{"d_model": 64, "n_head": 2, "head_dim": 32, "d_mlp": 256, "vocab_size": 2048, "bias": "qkv", "init_std_qkv": 0.0755, "lr": 0.0156, "beta1": 0.95, "warmup_steps": 200, "decay_shape": "linear", "final_lr_fraction": 0.02, "batch_tokens": 32768}
Each number is 128 + 24 x the weight over its row's rms, rounded and kept within 0 to 255. Layers, rows and columns count from 0. Numbers have three digits each. The size before them is the row's rms in percent of the matrix's.

# gate: layer 2 MLP gate, 256x64, rms 0.549, rows 193-255, columns 0-31
# up: layer 2 MLP up, 256x64, rms 0.48, rows 193-255, columns 0-31
# down: layer 2 MLP down (transposed), 256x64, rms 0.232, rows 193-255, columns 0-31
gate193 100:120126115153117150113125113116109147110109122125145103143086179167143107115100116135159131148113
up193 094:114113105092120100092152136138152099149105095141110114098188108140093112122144143132132165093125
down193 119:137136117131099144125128131121190130156111171150115123130151110099109119139165133126150143168118
gate194 116:086094136173113080114117133137149107102138181100143155095141087151121117126099105139152159093171
up194 118:121168148151108119112086092134119160113085144128162125115130128128128110162149158117154127123164
down194 102:145100103096139097155152146144113107159107124175108115152131158159107151129131138092163127138140
gate195 106:146062140119126124137111157082139097138129168114162110134108125153124141090091122113146102125111
up195 089:116160089135150153109136149123132127136116133137122147114114164073128115127124157156126104122065
down195 109:131098102143129110136125160121157139159117131109124122135084140163150065100144132103142170165109
gate196 120:165144117122106114121125134147106092144110143116137124122107105131153089120117145136158119101094
up196 107:132132136129152103090123128097079124125127160093123110129148111144157140108118132121130138202115
down196 102:173118128130127098114120131104103113165116147107162128128108140105173092115145142121174119131118
gate197 083:109111147119125074148113155128121141088108131109164079121093158105142104170140158149161082127157
up197 105:097131084148105077081162123090098141113126168104106093114122111135137150124119139133127134138127
down197 098:119129134148101083088093111137113126107095140074122121130063121134129138153097109124093142121109
gate198 091:140126111155111172132095123112121162146131144142107141105150154131143152132119147119108136200113
up198 108:097119105114107121101137126115189076166153115181133136117132124130163161098121154141114097136112
down198 087:178132130163164115114134125127139098129099122165135101113164160058107114109125114116156117130166
gate199 082:094108153114159126153159146187132153130109108130113139131132093125116132132108156136092115123158
up199 103:118165130130156172108172192181154141112132128179156112126164122163152128127115151104134122145147
down199 095:107158153130113121130178118152120124140139141184084127125142093189112147152084149107115100148118
gate200 100:116117105141109093107105099074119141087127159117129124094090147095108114127111139066145098126094
up200 125:116139119143181163121121130095105121142122101111151154101110094100144128063127143128091139178157
down200 122:115130116111120153122142119137138101141156140159123136128095125134110141132137092059120127145135
gate201 075:090128100136126140164135108149150069144099120150153150108107118110149103136159157124150129134135
up201 079:103132133155126140129130092123168070167109096134120138118121108158113137159140117112121136129140
down201 085:150160138161107115076094120150130104120142135139110117139108135123095149088168067109139148111123
gate202 050:090137125080112109125104119113122152154145184117112082138102096097150160106137108094108136103100
up202 057:170154134138151111126122144089172095108135135126078138120151135121123127143081121168138112139163
down202 054:104133131113130169156149112139135118139135154093149089135118109113131102144174115086116129118104
gate203 097:169076127155122076134141143170130115168133130120154132126166132114141110128161117161134120103162
up203 099:146125133138137103093131128167136108141121110112168122096141132106118130098095107139158121117153
down203 094:114118122147104120149172147088080130087120095108099138147091119147121123136127114149102111143126
gate204 106:093147180103093114123149118172171163136134099139133124089129144097157123116098135076135144106132
up204 117:099112107169173110120114134133124102131147125119111134115132097141142109137158130140131104105133
down204 100:117107150151131158156147139079107117131136146146103132137147152167155130144152153115130120139067
gate205 099:162107138118140128119127133150146102119109097107081126149126121081093136145119141107091120144097
up205 100:137133095108114134114096181105149120116125164123136112132108127129172121090152099124169098122105
down205 099:122135117092143064113134128090113125079092125132153144106132099124124117117125125157106115095139
gate206 098:159114105173144117140104138169097123129115107144130174105165113140101094119141124120132135110160
up206 101:146138128093124122083166118112132121144144100168110127146125093100128110166141116162132135131075
down206 094:123086137134123121160083099127162116104131120129111083155115112119127140130080165126139139171148
gate207 113:134137125121098101108094160115114181125131164113133114111153138101109157132099145127163130131172
up207 119:112183120144127126175110108140150130142145115134108126169164109167140120150167095108098145154157
down207 108:112147112113136113171111112142101139137143128161117131137084089150070124089125139168101178169107
gate208 103:136169150185125143100098165132152144108116151142122093146101140158110151136119093089138141157112
up208 093:124116158186124112132115127160141137097128105145092104094119124147138129101100103125157120103137
down208 100:116119131106106120132165103136146140136148104125128141109179114112083127139116079180124099078116
gate209 100:128122115130091102082119138136136127136133103178117140096161116079173117129096128123146115111091
up209 107:141124112123147124129106085113128110119099130136128123144159096123124161132152144170101135132109
down209 096:130124122149099105150130148131088125094136130144142134139155120150106139139163153083097144133127
gate210 106:124164158133130165118104140110121126142077158154150146099151110108122139141089125088126098158135
up210 104:149132149135135128134115158137119126141084139133129145134120141146123162160130161079089085127164
down210 118:125142145122108111141153139145101131127138106132152139132100152111114147175103101101156082112131
gate211 090:104134112153154110125139129149123077108116158157072115141163145131144089144134147103144113081154
up211 102:107140131103119134163118126115125130119146133150146123146129149127113117149133061102135156123144
down211 091:077116159114118201122110077125121132133140102141160141112131111091138170158140135120102121099131
gate212 098:129143177146154154135150160111155097151146134160161142122131111147142105123137140096118150150108
up212 080:139118151144153117141122104095130134163162098161124138125124102154135117114123145133128180130117
down212 094:120124100152132092126109086149105116128127147132132110112095152119124147139100129141147101148119
gate213 103:151172127109122110128134121160142138106112104146107144128133158135105141118119100111125096116117
up213 114:124146206107124126112110152163177147113128109138150152113106168107124124093123104122141124140135
down213 105:120150157137158128140131136129130180131075128145129137130125127137114101121120101192116139171111
gate214 108:123143175127146135108152116123104086160146150162146146086159137066108176149120140165114153148095
up214 094:110158162148126117139120140111134088161146128133131172107175138120104132191129169191124112135131
down214 099:107146154104115148140108087152135139159128103105119117123143139171106090107096160133124146126169
gate215 111:131098145105148149116132150164143145104107105142141161081142123095131118122149135131111110142116
up215 093:131133117144122082157114096146137178086145154100079104142142091169099108166131129133144103154117
down215 106:106145146104144127118175099148102135114182165142127139087118126196152176110097128121112120113112
gate216 119:126119131124145119089125127114083098119159090158148130119119128064140101102103121096124127149126
up216 101:124126124155132150155084135095157134124096104144115122109138122141101154130130125136085097097151
down216 096:123136145150111117110128143119115099099192128148146106133119142123128130116079157104153150119142
gate217 090:115104139147178146124091149137134105135132109134099163151126165133147157100151147104117177188085
up217 091:125146084135132102126153118121105118182124135184133119119193120140112111158141120142099067090157
down217 123:115125103080155126120108139135120123124160145135134110124153140099136151105131130155115093117109
gate218 098:167103075110137107096130111113145119109098127133134086137109128147105139126143123075155059124141
up218 107:115122135116121100175138160125115129147156124086105115143117154158178108112165147190112110098150
down218 110:135133125099139127152109102118123154122158121122097095125105116174116075148153171122117154142162
gate219 090:172098109149167163136120175110183148134146122138111164102129128136185152149146122125126145117127
up219 095:117174186136104130138127101120062084149113123096132106157134115096099106093089147119121146164134
down219 099:136131153152138137089124138111162093102115160115165125185144115101130120127130162132177140181124
gate220 103:146136127134118157112131142146136100108146113100141133111119156105169102133115138161120108135137
up220 103:141152133139100139117132132155164127074138129134098142092138126126103127151097139106098114098113
down220 114:139175148121105111151078093156083120079154112167119145094138137119139162106105090092090132139111
gate221 082:151135121080147160129121130101105108113123131109122133126132173133138046105174131149147135076115
up221 087:092162145114123115109095135131162160112113109161126120111131124119106129110109132054124099138179
down221 084:103073099151128150165107147103123159116089142150155126109129124165156104088156170106098154128154
gate222 098:120130122127139137115132121147089141122136123148155149105145132062101186149111153136162134113104
up222 090:134147130123136163137127105127110106130139109137116107138129108107128138082127158117144116107182
down222 089:138097128118137148100120095146137163121120125101085145139156129093138119122108113114123156140165
gate223 103:111090173136104158131105171107129110132128136098162144165104137143150117107146123139150157152114
up223 117:144134122092139142117126146139138135120141118172150129070089102134113137129151128084112181142133
down223 107:136123123109109131124168151137090155145118098138124097121147092109103135142131096142119071131125
gate224 095:187114154108121101152153145136112147098113124150150137114143168129097135124145124142122128146109
up224 106:140125121080108152127167142087148122147103152147169115103145123146131155156126105172136143136124
down224 091:137160149177123143140130118121118125146150103123138139126108153130116112103105116126158109087133
gate225 099:119154155115155131135162154102172147113107110129115136096153145154149111129170115121173113147125
up225 083:156113145130101145117069113142126111130137150112151116149105121107141151135084151163102138112107
down225 093:113131148161121101091113134136161151077068149145117125130176140081153133126128140140179144139109
gate226 109:149163148140141132118134160162146135119107177098152135143101105169126080109108142102121100086156
up226 092:154155105098143116140154121124158161119133135083161107122152080115125069115112124137152111100124
down226 095:149104118131137092154139108098131149147156039160129100128153157135124132115078127141094098113147
gate227 080:109137081148098133153123136089186146181132146079143123160112129153143102113102126125152137168097
up227 077:130148101154127130118143114139094116110162168142128131112146129123141112090124113113110148118153
down227 076:175166175128142117089127159135123103162103141109154119128127107125137155122119155158119156132117
gate228 110:106108113126155133092130145110090141161119136161126114144184097125125125097136124116159144147148
up228 134:168053125147112141098141125114114113170100107133116126123112122066115149127154106156127119120102
down228 105:098157157092148103114099119161124123102086121120140130106126152098143113116103118150150136138140
gate229 113:102135108109128185104120169085121130087121128148138140105119116115122101133151104122084106106162
up229 112:102111143152166131101132090120115101135141176114116101097101129097095112161097109163128138129130
down229 122:136155127155110142092116132098094123118107112084123138130136109097108101192096109159078133131163
gate230 103:100111139116117167141137119147099119160103118131136159129155165111089133123076130176136120079111
up230 094:150129132134104082141132176112113171109124143121130070103096118152156117146174106091123148152136
down230 101:110140111113130089095081099134167144138115155094156102124172095104125113110115115092119151125136
gate231 087:135141116158107140101129112159093148165151131128131112099164134170145071116085134108171155121161
up231 099:138175128129142153133111126145087152114124163098132089139144084181159075101105136081130140117172
down231 091:099142102091135154095129152137106140117168067101112137138129121156115124100119143113093098098102
gate232 108:096098144121126127103106123110126086166120094148140103091154133113111118132130097170167162113121
up232 105:127108081140131098124142115128119170101164164144118103150129154142123158134126175108147110131159
down232 107:117113114143103147158094126106147129102121100124148143126121128104107154147146132127130135171149
gate233 099:101116115143123128186117144109121087147108148089170142126105135141155151116107092116122133139175
up233 085:088163154082135106129117129136125134139146122131137090088123139115085145154100113148126129106102
down233 086:117132133144109152115167126123147173126113128155112122192120156139103136122118183151130140074086
gate234 102:115144165156135118170154116144117160144107106137126201105136129125133128158143138123139136125149
up234 105:088169125119135114128161142107146144154123151137137158137143128139193130133161083128139138170143
down234 091:116140108143115155096119114133120121097108161086136111137150153141122127094090116151105106173104
gate235 085:158166125093153122115096140115137108109129107134112145130141161153122109160138173107139153098126
up235 098:117147066138124120138136143103153085132135081125118114123139127132147143150112153154119116113133
down235 085:177176128151095104072144127145094133154138148108119136138163150128119123102109134105152105110171
gate236 098:151157131129160131176116112123142133061074158087126127138125180146122126126138139144147138117146
up236 109:131103146170147109130128132137168131090124094128126104128144100137106186177123120110148157052135
down236 094:119121149119101096135127135127097130194140105113132105126112095093157123107114098122142149169157
gate237 106:125111108116132147118147121111157124097140099155166122121145141119149120127139076110182142101129
up237 074:136107165073099165099125110107110126159122154130137127090113129074118096142118127142112124140111
down237 089:070088106132134138124148118155150120120137120159136089134162112093140092125131100101110096174135
gate238 101:128118099155127094130105117143141110173181167140105095129141104183145094110097124132104135151142
up238 094:086110131127164113145122126163146148177138163131143132141126133150121165161121156128104129127157
down238 093:150147128111123114143165093171115132148114146138181133127124131179137186109091141098134147094129
gate239 106:149110114111125114111097137130151146132082140111117077113122124147160150169160126120118132104159
up239 104:143104126142075132102110121146150111134133142137141127136109146130111135163122088113078111140167
down239 097:110110129142137129103128111165114114110151173129103130152121192128118100140154095135123112129138
gate240 104:163167163141120150126139135148114150105116090100155153103099124156123120101138164138153161106144
up240 103:136109127107080175144117118078125094118094123160117123124106131119132102119161120097127124139131
down240 100:158146176102089124123151132170146136103129134109106148131123141105100137098130132099114146135156
gate241 096:128129138131128186143099121118084149105138168147120106149124120170132104110157163123138168111152
up241 096:106107106113123171140115137165132165128087157119138132162129140201099137114152107160093166147126
down241 098:101125105120131127161093148140114148128095152119092101163117129119139122146151141124095117133154
gate242 107:104068097098124131098112126105116154113114081137108134154114173118149122113160111120116126128142
up242 110:148110141075096129136127113152159144157112126112118102151131171095129164132172118119111072123149
down242 095:148138173160207129110121138096071164111109123131114155160130115147165139133126132134127121146103
gate243 107:143111104168120074112108150114156135118163137118131123115099124123153136123101135134119085119096
up243 093:111097094116135151124099101106142135126150104149084136106093136112143167139121142174156159157152
down243 091:157116164124122126085103128141168153126163162101126109130103116114133110132064110147120120123128
gate244 093:106156111130125152108088138127165119122134122126119167096138152105162086080128116131127083128124
up244 101:090149121153132166151105112124180108126136129132135140124085127120105118120161126163133120121108
down244 118:105155071165115112127148140110076154121140123126123135143131148158132155125134141167060114110137
gate245 115:125146134112113143071150140119118075147133151182184134109122109117136114140162147101173121113142
up245 101:108154125102163112148134138098107125165146150108133132133176126117156131117144088134156148148139
down245 093:161114156131141144137108094110145177123098126141097090145091127100089133168088136166093180127116
gate246 084:136129123132140179105096139129141121133100109158111127132096175105139161105113119101133095098091
up246 080:150132149121136122160122136138129183127115090127079173113169160163096103141090126150115164134199
down246 088:160136156119112110123112130114112132141158118135100145077143135097179134109077110141154141145130
gate247 099:130126178092106120076160167108139093129082118144151139127119193125128152152136099140151115173114
up247 110:127095122152114150170081116140127138156145148113108168125154127127145108133127204119085103142131
down247 105:157125124159122150147120115147142119124124129062102163155134101125147124093123145133102114132117
gate248 083:088149106116152150162125109130126113118124137089105151149098126096164145182098143146141129139172
up248 097:118134063141142163175102132108129131118165152166111179115166148156115146128119163147141166083154
down248 097:092144124104117146151107145146130112145153109136068143150120120131161153180093091132177097125143
gate249 101:122125161147124118084082154110140171146108153122121118154113185168104141144120132120103133143158
up249 094:160137128115149122109117115111124141193110118139127129166120197186147125138119151097103085103131
down249 111:155140131106156098137133142132114102110097102149107143130102095188150127118081078124162099121116
gate250 096:106104127126139101146123134104099105114114143133125127129164149153132121153080126111153122127154
up250 105:143126133143113150123124154094105132141097127133191119109073118134134103101119132110090154169099
down250 098:107165109119140115108135145133092149161099136139110121122148121127172118153127068111127118132149
gate251 097:138143100114100123105127166131141154121121157139154141139173161105178080130088186142133087157107
up251 098:150142105093180129149128146133122126139139153133148173142132156088147084110096157132129046134114
down251 099:155125129097113117118162148145139110127152118145146135097100144153118151154090149145097134139137
gate252 083:105096114118085130144120149130152145143072182106179109145120168089126147129131149114143132092086
up252 080:138121124137119133166121144169109081153158090127153159126118142134150129134166162178124110085118
down252 082:121126148139113092112130119081133099155154103131135124131106120171105116138189115174107088130141
gate253 103:061107119105139129128105127105129094131044118145179133095150173124111120113158127110102137086115
up253 091:154138147134134150123137145091068149097156133094111115122125106140164117132123118163138117185131
down253 107:084126127103135167125086109133156132121159117134162101138115144078140098089119155103143154159161
gate254 102:120130129134085110111153142121149139160134122114148093131131104149101123158139082140107125111110
up254 101:110134154129134107117109134148089156189135168121163109144143087139118148131139124128110126125141
down254 107:114163139119151113152142103142114145135105115119183149097082091170139187123133115141164152165136
gate255 099:128084091100126138095115099147178170108093140121123132120138141170095133109091113119058123135104
up255 120:148125168133106106177139142168146129125148122138123171087126128109111162119113148143118111128123
down255 098:097138130118142128088154110155139099117122146135168061130156086136141141096125145147136157150111